{
  "n_layer": 16,
  "d_model": 64,
  "n_head": 2,
  "n_kv_head": 1,
  "head_dim": 32,
  "d_mlp": 128,
  "vocab_size": 8192,
  "activation": "swiglu",
  "norm": "rmsnorm",
  "norm_place": "pre",
  "norm_eps": 1e-05,
  "positions": "rope",
  "rope_base": 10000.0,
  "rope_fraction": 1.0,
  "qk_norm": true,
  "attn_scale": 0.177,
  "bias": "none",
  "tie_embeddings": false,
  "parallel_block": false,
  "init": "normal",
  "init_std_qkv": 0.14,
  "init_std_o": 0.14,
  "init_std_up": 0.14,
  "init_std_down": 0.0,
  "optimizer": "adamw",
  "lr": 0.00613,
  "beta1": 0.9,
  "beta2": 0.98,
  "weight_decay": 0.072,
  "lr_head": 0.00847,
  "grad_clip": 1.0,
  "warmup_steps": 585,
  "schedule": "wsd",
  "decay_fraction": 1.0,
  "decay_shape": "linear",
  "final_lr_fraction": 0.0,
  "batch_tokens": 32768,
  "seq_len": 512,
  "doc_mask": true,
  "train_tokens": 132300000,
  "steps": 4038,
  "dataset": "wikipedia_en"
}
Each number is 500 + 50 x the weight over the matrix's rms, rounded and kept within 0 to 999. Layers, rows and columns count from 0. Numbers have three digits each.

# layer 11 attention query, 64x64, rms 0.176, rows 7-31,39-63, columns 0-63
513503527399523517544576490474530492600501432491556503500444481502479479693576490465512400475431526497580527478549442522574532455556476504488461474534514559563514356484533560460525525456509453
574455558422660598576410455503422521490504402422380372450562549370515458741677468408489433589533647570552431474539423485530606427573520444519377397581510598494597358396579625532504499559215567
498526473576452560435485560521493562453502477493422459566485473491566516458441511585459476535511470489496504449478462474509454461504476477525584441577507538476548486482481457505565452427564377
541465442469586502496426459525529457462469448559472481392563515575440557467484423489559466489480517539512574499530539503406475408581469540473408544527492412544565395451531532429506526537346384
463449561434525432530473499537513634516495488551491530397502518529541607509619516471453483428569516551489498520497458470524485489471528526454479443577519565521494499504500501527453431482442640
478500526520507403537587446426575593436557552531563548499527398465457496386492587481391528491500490407423457458496557464490488455542543468501477465436542457554577379558622376491490567598538638
520509491591399435484572464418577457631389507473429537607419449527497549456474521516472544517435438479408504502396512475539504501535437495470634602425441434404495507561485428454492462486575545
540590545603470440534580453518535475581330531479570581467428524549538396373516637440500548489478545502494481588468481441569516557473424483521543508455458523455476484522480499481447463291447496
462490548536522492474436523555477451418439543526528520459556515425444528523549495480435519470519485454511540507466559491459500489488565491483480526515410487468553494480498438546538461557449473
447467506415530504491452501543439518474507461540539474473508471534413518490518532458506460502527545455533535513485461503460485529525492457563501449521486496469499549520514503474382549493526512
519546514511498492521499551525505490514517536481471505551481493542540505496549506492532485519533482539491504459477511517536437557524532469484490482568507518493469478582476497467551523449486472
532507437533497522566474491488524493479475427466446551538452495514529526500453532539585463507406486503439492443510483499513551461479494547533509480458545509513498443469508481526418486451514511
492546501507519524515473509443524535535468504468481550471562516490489462482487509544489515484504461515486526455486535513533442488461548528406477493533486488543457412530509512444564503500512526
522521523530430545521522445575426494430549524524558508602529471503518513495475489561592482431371412432470475549510512458471486484435511508524496556405477478501444476472481495528458531540565516
507528501481548502445523563505483492554456571509455472503529483424514505551560520461490541538556488562459483476482485564522448528534493438394549495507442443478517522550557501388551532473518479
445456477483547560462387569502430556434536490563482483414544494506460533502525486453464554572529579512456523482478524537469512554581450443502525374619480415495457509525551392500564512539489464
505483496540491574518609460532483514465562527507461507579483487571586485511459469556651462535438477518481430390511523519461414500486505550507476514507498474476400425478437561567513539537482414
575506456578409471523552472507513471482500509402455539553477472508500494436411556583635439407500430535530478535511443460530405454363489513518460662437591560462486525497458557567437416495496527
467515517523501532545450563521458461438502442495413478477470409498504580505516423534524531523514460533487446532569499554390517560499554414555438437440502448431525548528568443520510424587555569
521467410510593398549521501454514508571437479434510527540443490476503491491509527500529388514521435500392372481488492507530517528482501473473557551483509560416601439551512601493539547501431548
350512542447443584483552506523550517515526426575527491537607596469564532598554473527502461584381507450499571515562517512463534364613500544553564394492475461472546378506535515456476408582563555
536470481424482523523460541603346505489504462564484549432611585498607474498476524462464426529396516475518581585658520490539557536486448391483574350569496451592386483517464492482485472441472486
538508406469437465469574539489527299472458499440508491536458426509526425533444453425538510463462533462520562554386453600575397561457521455566513535483522520601460496549477559536573513452577503
469542586540613426631552479518582531587501453464618525429551464474490418490423563519535571489533541543505470453480346495547475490421495586415510546493509465545502479600509652512479428510543541
460458558567463496479565590489460590455480522537497514501472485561516561486509510508461485502539496556518532483504475423539484535460490518406512401576526511489449501544472459543535378445525411
546451445514560554538454469388539446478401488477522518475457568496438432527427527514422478526530587571542507498515391513509479461507495532434438592452527519532581451488520529489533521480500467
548402545442574465566390481577467545409494508533552392409597549435441510596625469473498472710579625552467480519569470572432522460513470480511381468499471525462584497336521586508486597544364532
452472527532536416534542547386540508560468477494487589508562460517490549502478545559504482544498493511491539400410522477483507483521534453500583525450532517540451509535463499479529472460583494
513490491480529542465475536614504517573525378518568520505579446504492496535575416498527508552490566521512531492496610568470530468504482550519562473524444493578463543474504487482443603560386475
444588525628524521499379547442616474507401442431524497496419497481507595492410565488422494537536573479568519510502409397507497474518484469451458513497463569472505464506528495541474443523397460
546422487459518474564496471475536451510523488521466505441529563545499508519492488417521425491534554586518530500544481497524485432573554505525380472448547522512600438476555579516453554565439556
516456552584491575419465498419582411534401462485489453521371531480604568441501434526522479445619485529486470456540504444523513479513486578451466462556508477399455566523467436522482414402469497
547446520525510583513419569490448639543432462569478478510542491507521530530433484465654518461556498532482447617433506539516581549548462495527539502505510458440471524435458447431499478421501469
547450593526534535453399552548461471494617434495424492440604403437530556621559452500541423451486507422622455481529524515497496437571528479526431420571460505532465464466511456474523462581499522
399507498482500481481396554665458544518471453581534481509601485453416510475442502407517548526537624451510496546518464475456570505576519519586549457518514449521528488506466578442480641547549427
526479573559513502428494578446514510504519528543499447500437529512600505490623473443480469489507467556437502519548483560486479535512505512500488484500489535516505430541487470505523502530430506
453568474502475511551534472498470484476530438492425558577470502549489542514425494583522481494428453462561561504462512479483472478482475479590476504481534486579474407517505537482426472463552456
541520519558544474486494470426566517520456566436473413473506541514544461484533569478493510497521493563462480484518561514556465499442529529415535508516480507454575543503476428579557497527455499
483551383529436573540538520561496517487535496481490543497474481523501490476440498564533484483441428461541481536476478431511495489477512504532508574490495492481436465444483522495461490473588424
526539528425563434441446553526453581495453549529495441410552539487561586455520512453379546561551503539466535511548598577456442572494503466480493441542394509562514571503512433425545518485441485
446421534474587485458380578617415600448521476567523371448593537493503626525553542382488498536564559539435539449570584595402594595633560480447510411561427508512431586536429413484559531537444497
495476448452454465481511427512461520448500551510471508529485492477534498533466472503536544532430496455524462452487472496510473481514484527482473536546523496488468498444496541580498437500529495
512598423555438550577494510502517396499547473418428570590453475568496438502480489587553483314424423409578485556489472409573473372432427585592509611468584526460483481544508578587454503509541534
491441603506543491510496510513466437501475441439525524512474408562575509539540439502511516523484506483488447465498409533482532556531439490486447490471481495491486462573468480526458450474474535
516531450573534448473499506496449541514431493505547540471487500496485454477485500478495467477518488475489424576458522524472488473448460434547488491517562491440471570518498484472410515497489483
463620432533481619366598444440606525572424549518534525578423598568546469459414565593516638515484349482455592516459560434465366510536652466449691524482489383509495508587489399434501498516619499
566466405540469516511604379385538435573529523502514493464586458496458491398466501527516552434401478468479543540369548505585527503567470499554603482489498433501458601495398579474486535483494435
532501435560524549537575468470480473511512627499467391491495405532555584490488545539548504435552432476448609496475574560455403469476493501556512541461430501496489568513451470497511473464520461
516577513531532463583498526560470509535481476479475465443589493514468432490458468542571548530549513483542494502462521548454436528493524453526522545503456458549461515505546482518485476462518518
444444532590545517502494478496558504503490536529505505458431446483547476451471489522474549519508449508456442485507569475503562517496457439429542560475444511484521541552538457452552438480604435
# layer 11 attention key, 32x64, rms 0.165, rows 7-31, columns 0-63
574529529567501479582563501494529524519424435442485623579440505492522451522526494449534525493535470497588423501534455494560465452430528594508519566492538515402518579605446519484465553578494515
426420492526462494531502390476477523521530505458488532534525556490484464545527481558542538466431525529587443479472486479520539452538567498499494565473496533479529409532455541520485540495544529
470449463494439542401563446553544465461529485515547507526436403400557514428503514507602543421514352444512464514509449451445541508516439503544460525452518505419498538470524444516521508480643478
543508526374589516439515508465524491421559557531553510479460599501523561456495430507491513561478492468501551472497486589518505573504521532527504392524341446517459548468517428531529454524526497
446493572465576445443556491511576562465466528602576471443503496448477506531550485486401517531521576628551465439426503505484508506513576480405500515523544526530579516525564510479577586472485479
476606487454524541506411613477488502490480500522512477488537521484430513540547554519454436481522564587508484464452453443475470429519613494510450436521457527479609455509545450448484556457505453
590516451550467505501587581496596485455486482402416507435465546532500483545441485536673445474478457464484527490473413453533412516492533530601560488459545463502515475556507555530494563552507477
576530450498492527444501511462425472550479433430525531535464540510495439568563447496509429428436547489566433515660510413562451464497392502556516527463550543577504491489443555569448581479462496
547429492403534598460525495438544555495497481495463426480490452543485593569525482465495517524597563554503487449586462534528417531571476495523427469421475481389495450501547539432469502520463523
539435566492553551539435566472452572526536558539531503468539519494579543466602488464460466595547490590420489406467557648474535550581533457476572429558494424529594458596505421432564552571465437
510577460433485516449567474509514420476542515511472551490417484523480420484490534563494603431500386479491466568461473440487400486491511497532511537367479582440457562401496472572455476426582581
493422490491486556436525480432572470520486427503413515509450541481476452506463544469494521483534467599523485523573428450609466344495521497523512549527516526449516495472482566519542454513504469
469448498508530458482478492465526566469525506486468503588508527490503550528521469522502544525433524463483468492460539486446505491519532522482520482521499458460530539509481490535517454442553351
499498499582480506540598454432580523454424534440481551520495500486503492476467543510529471464482505542483525439475519435525493370441469594469424546531457551493530482469540510576500423465488548
440579569468459556471446538509501541503549457600543442472495422551568505427499530504483572550523464444486491450466615619459506567592568507508599488516485384534485539591411420477472558510547497
488505584484460487453460521542485509481492434588485449493542498436542541467473458467479549575560500534407517547516534576512482587580485510497515485519429473507536523613450447534530540498548513
528487445489405517588555446478551435499517560353483578577390495439536487561467527583535443408397411464527501514544488303605436410405544450570485607454551476470459506488428558518458473547438487
551483457497496479591581422380577509499489496396482603564449470522502457483448523509484426406455444522589462475476379415509430374383528575500451606493508579466459478477542540592515399478529512
503519419601550504381487561517410432470551481488552552497500511450531557486432511481436518477589540545592518527574519500514506646497555521399513491559383503504538523513462564522561551493504494
533633422473484526514540504596549523538487515453493600591490485555492379527424539502490612398460459416537499542488478507448490508431548501507506569435485515528447553499469516510484620487518592
472533517527384409489501452460545458437550529501501480512515551458486479458417418507534426497542447592522531526457581492554526474481513461546453521498554517503445472447455437430521477496579556
507502568511391508522565428503517480489500483514399483553453509537520513557489492549535448526462477570527502554580506470479419381497493454434486444458556424517431447470483576540533525504531420
361525462546532535612497507491552561503472458525472665582487521440637527500510491533505545443478544477561515471463520451532527502497536517553600522514579443491517484599429533585537437501532529
461563544482437508419527495487535476491402451490416584526523546574494448525498420611511542527524459515450453483527564538489552457465575509418476543465492554543521524524525551476462556589523592
582621482496420443463528515468466458532444441534567523564400475439566503432376538529542531480407433471495488556479540481511491511442532434452529552563430447424502402501460516520524540492494481
# layer 11 attention value, 32x64, rms 0.149, rows 0-31, columns 0-63
460598470398519550442542435508536519541425414512446486521593428544569514553460504545499469494468485512474519484492499493426502479494563476433586469483492446430496456484551530439524500528475480
546476472506498623371584543542537561543515525471470550567609565547467470463530501505552538409515539545484508534615490497434487520522485471458523479500557486488563571397370433484566440413537522
561529576511492420467430502502579505472344576543522552516484569446491445438446526587524565506551517500503423492544501475511629512469528490526572530464550471537436510513611477525495548438508599
463498486502458496512507475528485521524507535520486490455419493592468474521515524517559519497393422624601548528545447527439577523552521477432482480451516450544482494542401484536452462476483506
585471520524509386553501543506502489578468535529447456518532461496545560438503471532503496493553508541563457469498537525508549523485494408535396562504534415508426427538477548464444559393427402
556508514474530465480439531483532380526583487431555534506372522465419428437528485463517577457634517456539421498452577551449477500457521406484471475378459533414447539396505508472427542495527456
545488486505437514561525562482483481555559498447490413467558383585577574494472497461540500520518470471524482481536444445588459459495500488479515405433534468660468552487586437499542532487519596
477503522513521576516562541499523488532486565514525542467557535495466437442458548531540551550483528521506495389558511486486513542552603493501447530526528559465482553389513474494544527456469569
571524418504497502510525509562541639457425522437518532466523457389461492512485450512551562509607539471524374492528584514456522505540544576536501527379624442468592536519579571553525483454477601
421507484383544595633496511520488549462508510521456460520525522500519628515436569455597421522501434568552499605491504551472461470454469518542466485570475476447508439523426496450557445515494536
493494594541476512495490518531444588485496495539443434496458508480513557512496497586521498520586503518585633431496493481566455495436431517596484558461492421389530517519444427420426459598452515
441574514453500525528527515497501530452471587591414479487403469538498520528598469563454399484496560497454512504469554527534571527526460515471395558524461496499435461506553509546434475498446492
389492494466493477500523539461461422462569515453467465481497396550536522439499463568510530481523452542473447530409480480552539475511504406566404508450423389481457591564564495491531512550442442
552412503488452499461520451457498450476491512490596495564468496525352453425538477407444450533503502522453395501462467476510560572495562507510525479430564582578546467514419488463471495535441524
462582532459419468511590546507453564524528405530531592503445510576497471577455507427415501496501512505527499473485460498557389467557617493437468516522531576577428613487500483495455490436491624
533506482519503489541469548348543536477529502521422502531446515494588478491387501532455521466532516461600436533597544513486491521518509537506547526451474488487549525498518485518518442567574547
503507464440530528470488537524698526568530578482481464558500608410471555504496462608486528517511415511569491437508537545535422489521533566542421520554439437453498502444468492520485488628609509
487393444532556571521529508527454521611533555529388439487536461518584556492500400482431565458523459494490481595436446471556511525538488428554502436463449592429464396509508568473461465503543482
447484481446514594484468462520483479568374526535488497516432531518561500531544543475489418517547464582437526445546492472402621487530566566441567528490525478500522537461443513512476467576495559
406510419516476549518437510435505485459485487562436537597481576472553567553505520396539549573535606512482369483538422491498437525454474624457582436357532598441423551476445524595543485490512512
522471523520555421554462476449446379509592585422501495473559470501492549530497501507473546545456546419446483484495509523446494478458470503566546536493456536491560488550576537492432476418459453
581467472532496486526481476567518552498539474491440497550527509560501534516528455515511533571523447509487522360457421458581526507581466598439505491547534534408488475486460454430499401450527570
475455524591469513504608520557513432623548519522438467462477516467548398527551467489496528331535507495581500525548536495490590431526550499547507493553528415385468503487465537474587470534464570
424476581470484545408458437500525603476516511483412513505537539456481577489579536435500486554546409514475512586592584469484484506524511535562505489510501562489452508498527535511465489420510534
538439489449577528542384483554565482381419568472472477425563506575522512477539582462542512446495510416490470507443472483452435540510592391411521496524452475440476586536450510498457468495507511
480538485503613418515511473411461584474424468591491461510531444397516505401508463530544588585554478537492504420523494493479502463526473590538512503534499504510553455431507526478614457503573533
467535465452494456573508506460545452556396427517426505466502480521435562483546515558441524524520475598481468488499511452518569574468455483540468500547492487556430488573546475513509512542563562
515550554422556556441522452617542477564390626542420525567572499448472441546493566545519489549520490472499558550365470497468535541451475503504433586422537502527509470624586427574558505600454569
568554620476421430478543495525444536470524545474478481582408508427491496524603488525525484434433505469525379468582525544565368510506394552552487534510473414606490562491560513464488570494579512
524501579516547497476502511540466525614483527471539479559506480517490492583593426547572523607518477583475542492426521449427510498474501476494460494510508506435530477509478472509449457584484541
513489400492542561444472467508530397470560469449502460531434494569440400531489486406489503524533475590444471421515491565475487490492545530564465516575448547492510550549485468475543487486496525
477483503521506536492516448517488495465524534450403491437567482347592499520460494534445471531513424461483459393461466486445571577523481483507507478478487529510508597506473514487490459463499563
# layer 11 attention output (transposed), 64x64, rms 0.153, rows 0-63, columns 0-63
364519483490493498460416437498485496526456461431555495488636467550521505588506537472518385509547494553501454387557478476485414528600477577488521455436532461512510426547531500436519438512532483
499522521467436560413545513583572444487507558563487473516513485523613524465528488422531516452568500527471490543547437621436478505441453541584599408501507581416434509523420438537530491457467511
536518577560514454479453554505640534504450544480473558435528512433518507466497497440483539560577491502435500457455539492402516457470544496508561533484609516508484451485606550487466568437453529
540444535543443587483531418477446493512514478513441478428387517458529448497514509519496460592557550530563621538481505534515497463500526450470518500593554531543474550564470569464471481382552537
531539579553553490493560515420411397534541506429468497491523529416526504525442544510519508510543544496579469503552407393501539578526440451378487606508508444513469481471460499506482530482507465
559518540526476510575476502509570420388498485472490475553531526564506379472458471559589528409432581518473499573472563618518519521450537533527419454463507570468520554496515493525546520532423491
495459506489537473518527541503412469552567503584611538538527423446492488586438504496494456543517542468484501498539465384557486459505502499498481515465558474520458630432559546539591486445523567
497524571530531573436531462537578472520410525529472478505498523459581527590512422594529612511565513497458536490519497509436518497443533565492495527508547589521431541501442458490469546516412496
512512547531521473509453553556591451412501539542461521573464524539543480438536423459489567459483472511489423490472539397538552546602473517542615496491531616484505503485527465501447606471469489
477459484495532499512571476475453490518544451507487593511412578520410456500421507496493467493459504590458491517399518557474530477467582499486468472448445524547496439511511444506503495474532536
538460566610386351436547529581507488458561436528572459556488440434421566557473428560543504495527562581509476511564513423530440496510498406593449568487518505418514550597483388448529500595470528
418486538541493468456549532409422498491468494476490443419454475539464566447482569506492492413522571458582505548519574463469484407526483488370440659454530604528467548500528524448456520498414527
561459566512506538498522524469463440502534464458512475568379374495543588457463412563506499475565504430523501494466512497465569610422501472551420560471510430472460659468571494548499497458536462
542475519507472500529548453424524370492427528479572511569559508499421478430498512443509493521477501470476505497485531523505478494442383455515638538572509541559589534543460483502470557488446485
465499503440397479448502464503480548507491475643549535479462414514468513571601462484497466505553542511554435476570529430597527480533478506473525514548509530483541580561463554544477544465468525
511504497409528488460478595481433447375545512509529466521427529541562450427449429487472512419506540508508488478548480448476508489527491547636423530486525606476576491457542513507507518485498516
556541462501523468483524556544525493508561427554483518532450517509421529513489399592500499478423424521453498541497564625455444526457479621621451537479509525512476407493437453487477452559457448
473448547489559451491547500475420463499538449472553532431549570530451536531498443560413567458538444380540566536576500433561483521449469448493476405462429473417453525530493538447534468437560503
423460518523427518477505356546582486495414521390417490474497554547505502399496587496549504534486520518522495520457509524448445480527486525591555485510625411545542512545404559398413498444474450
500570414507489514481454451597645499395449458433480442443546573531497616462435490461546553496437568438516421485561498435556530552464483583472528515541576521409506497474484503552510475455475440
477471542450474514560430495415491472557480589520500540441532490432455516514439495570518550454522626481476551494492538494516538477461508503535511526529438446463534447510560525429457542475552578
513475468467465409475551478532556531493524477407452478493535435584446559497451486500489598561509479559494523449575484395587475493511484478542579526476421478457507544568473552387505440561452485
529461615550492540527551454565519457533562517507527462479486518571441490542532449576437521446577599507477576616491357467507587550415573480594450417527599510471456462513474540489429555520580467
481495532568392569479421457521565590414424539572511520493623460507462512541548546438426390568447475547503520561528501501484521407449569575430515497522502511521471440505540486500466495507554541
451474572557444454530457458475495490482431610444426526585581517470500424449488539398597604487492502520549499515543522511482495584484505479516376449521488551472552457478553532528477537469482554
485612422532604459484478483537449477451525487419487489501548580471484551491540547582506561568467460615519445408481539514513455514488521593457523545440499555553552497530509429521522510551531503
492515540519528494477494475408497473579469433505466506434505554542439546602514554458473496535557501461552486499480613463451506591525464531548427549564544484572523561439511445468529511516469511
552466559524442479474433530467501485595517535524475508578499474472462503435561551502568555506503456501476556483489438454479554491559461531483600608486532511576493425480538462553442630465430405
543484532567529487501503539511503506487513549512471497578418438393512476517489513555476424417468583603549456455554525502418518529530510487474516499450385593485526562522528494536501448535510542
552528578545445502489526500538546459579488521436471436517535412489414518515523410552528510538519595552531505479485437479455452467514472448554569519481449391407541520502487480514440510463515534
538490535587549545540528459480489456546548481458483462557446528594436472424511517448463537436484523475505489548477525671534529515471503451562489588507408526474575533658465556522523494451541475
503397490472367453488469532615485512449441495500413487497594452531516568458404531439519527487504466414477511470447566447462543625488496475543496526561438515473529625441516549520489518427500478
427490588427454517457453516508463558572516525501549563477552486600531483479503478474572462492372527431419554523514545534481454512535471599516559357494506441522573434516533415484410422496531501
549501511542453515478561483611641525493491461551551484512525616542594495552513506499539516493528436573589489524627473506577552553445456490553458404528476489463391494585423520503518488533510450
609510541507482566498507529488506512468493532495560466524482556515566462535569529481505537523556518543508408487507493489427474570491492575556531492446566563568532536434564489479471560518430561
572529507421449520503449419570504452545448463476476494491488527458481465451410510563510455537476537510433541575517511595593506506484526509589525491564552506544466518489439550514464453519533556
582531611585488505518516505426548500579429452433439525463490484458422486553432507524487533475570520499422562453508554527471529563508482491488423573441540445501516570493584448484492480472452484
557525512571590502640520470505633417449444500449503482571453531494464355445456455576503580505559598444537420567459514612510554496433477456437478518535445537451496552544496468481516506536433504
546516465445544515543446509530484557489567513512604480586497428511562543552462479502597498492570431456492488425505551379502459527502546583588504489455560459587528558421466517537638460475442539
477501509545482541496557479555559491487487528587487463437545477507595523508509465464531607556540398520501496477493500560461492457470563504509460472547558591539455559508442455458515602449444535
488528415481487476523463518488538537447477570573455496542479543488513508552513416532480536491524435548435510376495543304493514486583500527552531542482552546528578512518560539535428591478444559
462504479483456482427530435416500542580555481543491514504492567505451498461352554487572431550426450534451563493544522486489440481472558518531503387498487424444456384569547500460511414542613540
529519528511413451455555477553468488497602537468464457451477472547436560440441464514443497479527464492585568465455458529412502495545625492602419554456511447463481452556519455460430453557469449
512503575466450484466410579497433522577440546433432443469420460462455494439537535474437483539541568474482557498441494522504461477540510481481435615466490390526469478470517524431413492460516488
511490618483540540541477482446431444489548469445435459554452431464481564487385471494478531451490528460586509521506561526467513568419532490593426543497497427524514592480654460453497489450548482
576503438508504524571554389487524531496426533497488444590467555518442485437540662408431422517534482512446476541475551452539466515455444436469591555565544574461501514543414506453470508438443413
469601432402549509521569411533447509518541429633614493522442556491511409532505444442461548537484551470580435491571419524589505442526466512485458490541480562553425542541444501588451573520493541
473554454462561516523463575594479584418588526511479445554524552536582485510439538521481465529525446525480505541521517416539525464510522556561486458449499554494593460438428526468491549541567562
510570404467483511459424521441589535487573485490424598443602535504542571517513468583435501483544397593545499505491523579454515553500485616507476482432460435425494391520429500456493435527515432
447366519489501541476544525431421471572420513497492503508577541496496567485484464564429529507420434428450586497549394372548487564503411518484514549435475472501467464473551535463525368532659580
503411512468379499469487410616570511522456538449507510439513583569462479467505576501465424421432521485506510492563465449467497411526544541583531474525583446581515429453490495449435480555447452
450534393389523530437470434558567486471490473508510437487522581523489547449443543520476494582448536483495459475578503411579486486509505571437535402553554556458547449515543566545557512421447523
504444493514636534600473553468395437507502537442496469559556412532537550509460533497571596527503525449484461337504569434428486448462483493485498552487440490468524553548504475449524578472488495
503471490472428471420486495569514522455535462550475483454574558547448595598464530554444602530606524606464552540534478459597500501569475483554528538504513509443511521462518581404451477587469517
574489556510534494462503511571521470553534500516413465468509520548519458477545401469419469471596567504531461608522469451507568539476445477558514525540478512444453492517534603509523437537460507
496523494527393550530493532526599575518418497464502516535515501429444586553476522462535519503481406523489446492476462446468558521485509494432518461505422485510455485487483542427477479485553526
480552505463478445530482426565534542512466534431455510522540426511503422487418503428562601525490521470464419520467539465556392489444463503521341469491530452492522357522536479450547468473581528
358495539572538464437568535566474542499475510546482456515512566512528594463495587549380591552499397550442572419544491507493499489567397510581617472429487525519532522448509464466535488543574504
447511586554465544526490518480463483464457561448506499469442503508453518487452512492402490497392524518460578522525582455466434495523460623558468566508482455546504553393517458456427564489496504
531481588548486499557410550461492513565483543517522466519453429506446401497552454432618507436428478500456602491546566456465448501464505631583517557499491500571484428496572461576439461552436527
583556398528533544436416556515578595465524548527466458591484456526521423519534464519459436474469633584521412512498526518428483562436485485432440604508396588460499554448479433533515447583487547
520477542531437514492424448526493431500454504455413450571475505531455453496491487566556547570466415467534568461512530452440486475530441559526592591478462461467451501509495450468416546541422471
489489463452480512556618441474498513506564505525482509552519513571510559488471546476523456498489486527482488496523505615562554541453498555490583538487513572558463509527469501613533553511461529
496424492518511507478445507579441483509465550600426521530557499504463547494482501522508581412456407463507516484536600507397527574515462469522519494429450515516491549473444556497422481434451552
# layer 11 MLP gate, 128x64, rms 0.175, rows 0-14, columns 0-63
505429614521558460469489476475481466517536533453567372425468531446393556486493536505568510581439487508542560428428539574476577564586438476514431522485437483597497400426544509550542608510504468
576433469500541517483516600402494668568499489554555503468537557528554532492501410564549401521501512491539522478476458521442581526490422470427587429570546511480504546478546526458489474514497503
505519448423583503534467481576399522605572459484617493486538459582587572503556465478407459521574549453465463475560514590452544577556430531477423474465475514463498456538501465528420473507543686
516550486525500538451535455462514509514438490528524477530513538506396570451430556452492506517566407401515572472440541520528468527504570473507522465458482541572488415486495454486463546498487487
502566546438505521430472569539480586527531434555569533486590529434479447569529467450500480529480487510496480571438490446435513525491432477477572482402402523575424457468523453498566561525502486
487481472598491537559520577523467548433496559594549411496528578523485500430527468404423457490503471560402523493538584535529444428592477497436587467480556548530498430496489510435502553446480462
483497509480579517481504625536569513583540527490530542474568455463387489493531479511467501530545560585575465422410507535463502488575421449510548454545566522402424434481475476549561482433497575
498425474483570447546444510465571466463533466494560528466553546370536505437490466427512467479481575549389537405518516562487466505460516373429380516494433425411562555500465449459494484520487506
519436462549507487471549574503450478480400379561460475514515455473496584527567512556521515528509510442479424520552477525407532433518507457504482472479545408523457500485552406463510506469470496
507481421440500392520424569524541531449479474534586438549506573556436542520564504497493511547598517486431427540510514529539558501466487524501503435507520576396488504446468517541503456464441519
576483431525548495415568454522537458477515503498447560480576525534520587491542460499491413511462436463474465532475511541546517458570452567493469469506427545488523441449443479498533502532530521
524435504601561514462498485474554540528516541577515523495526416567463401566482516421506497554552573522508409551540511488502422567519512555437470479547501459497572540522471467492496631479477585
422413403567518386419443491583502524569575584516494478469479464405461561529519508512373515501663525483481397454385541578565506563538555473491534424450586409476433609598556447481521540484518528
530419558516530553387454539534503559492555561570574527522481541546555518449461470450471441506505435500480432519437578535496478480539415485531579514485475528606498474527434466471536557462543552
510440561537449475538500481560463517510521608522498511520473502471409628507487496473421468616501488555460501454466557553522556520579548454509486526587514512513538499462386553414543524551450452
# layer 11 MLP up, 128x64, rms 0.166, rows 0-13, columns 0-63
489488542609439419522526463563497392464456553526511531468523546486512559540471531481461514533609404618561506547478492445486617555399506497490559409613519583506434476500537552502545594407435440
472429514470519468502562441468518530428458507597464506555398472466489460443545537578485547564454518511498435578547485461552514555598494495589519472560456495498540525435412534465564455374519518
516425315445597527549501449566551542522482437552479495485461459446519548440519610420540555517462462600543566615525582448493611440442513438465375525484541406528510493558489444483508521549505466
526455510583523523514497512545483408455473556449461495507523442536511528487502517483603553504532526449473574443464476488489471452552450580494415495536562485520457490499664582421492403411449547
475394580545481518581527428541512510472445485439469473533433512543534525504538544541479479532499546562507507494516487442479502532467523438525467462479486508500533466446482506489500567468514413
444480398495467501464518437580617482429491535461532456558465490507522548507453512521514561462533484425467469549512542441546469478504474431496487498478534627581491474468436568453500598363506465
434505510476520526538485373547528523452375510456493504415405439458427525507528444506446519517518517551520464471589538478487545469507496452420509561431487471445528567557563493458478527494474453
490431545516526409481517482464514575469518576533515508528612561497483485477445488438497561451489509466529437539479530453517524603427546572414416520409511521469459598551574474477581493408486487
502519439529472574485475468441479461443565470523535599484467447548542437466541444513434510506531460591548400561506506529506541476494427534538465412552491516590390412513426465535522538433445461
460508455526566448348524515570447426423547458505478515435469488524436426486442503513474513512497497400488564579415486479402525534488415490552460464550533470580502554593464482514469584511533458
537388496536517559490561511396498404563534545507468479540561442479522468497490499479538521538487523496458471440440505551501545539566412554472507492465449495549563488545401512483516598496541455
498488506519522560491508407578593417428496503551460500475473517537443416461490388499575443501475479470480546502433475489536474480440441524518561519558479604520601453544531506545481471447514537
560496435466515559398453479367554524548577494492481440385522522602523485439446463434509467520486506541344468473534474448540424516551451563608529544510509531506480487458528591459528548436551492
433541451528474469519529505566487537550519482566535519466510481541477381492565550471568557537417533551446475494525584493594605438386570502544460498572506552488488521519510550554430523591473498
# layer 11 MLP down (transposed), 128x64, rms 0.115, rows 0-13, columns 0-63
507456435509569455483465376540531376478559477436447552454530500548533506551486480499495422541423484456422516504479499317510544522553516470537482445511421475461442512457487551519419514600441547
443514513431602555531467509560561491484530507432456449513541520476450507390591477432524516470547418536528497442399418492474503635410525472504510525456516505462589531560511442469479478528440491
588505554534477431523464549553523390539552566447499485528545478597427508526488492529658571453456503490379519512529543529525562592553527507494436423546532491469483561422446464512385455549384486
487494384494565456524513505494578502522501498524464475577489532450488373479587548500420508492433415499478469513469508473511522490620570469458542425508482475454439443459391497530573476512487482
504548517448555579426522491541522536524515519529573500472508491470511495561541477500533464552492524415502529496568433508455488447476526450460502523431524445605531532511504568538520487453531538
520531534508488528615551521470554522545524579516450498482464425431531490497552522449465514465499443509581501570470503631522588614453520500444489584481461441501438527476531438606605450475567471
526497552558505533468571551512546528485594557508529475432445432508533478470525506432433579492516435524430503538498479554564427570458544558545528450491585504496608539556514404549511447430529501
416557563566520525396503447550427584458486451515506428460531410518513545490510561424474462549521524548452550506424540510448568449488457483636639516413526557469479453461539572478450538449502440
450495523490536508380480515470463516518537445443555509531444568410560477489645494471549441478457448477427473502482508512535499473389527466550570522463448444554548544595443597477514512542508549
467494440524417572602450578555520512516594550482515519424468514470570453516418468531474447506501534503491382472500554589544501531483591487531626449433531627507472536432454475531484470546532459
466515403456428537400446486546497483519505468575487486585534505526532542538509510459525494504470451448555510515538492404477528540491499559522481502430528534539503386422478532561480468612467514
491522510562407512511483547383532454495561520504473541501483492546594513439509510485457384431505442512502524550504540533461421564499464521374476510469412450492540552441559487490484420535603432
407552481485451426520511439517516644478459398505460516542617489464472473497496566490526481562512631454555474526554443414498549468487473515505540541569378540528493440415524628467565464550517503
487432482467419461445554561520528439490472584542596571477483523477453462437531490469459492463486505512459576464580489515502507453447480599584567566544523485488514510545498492451532541532372412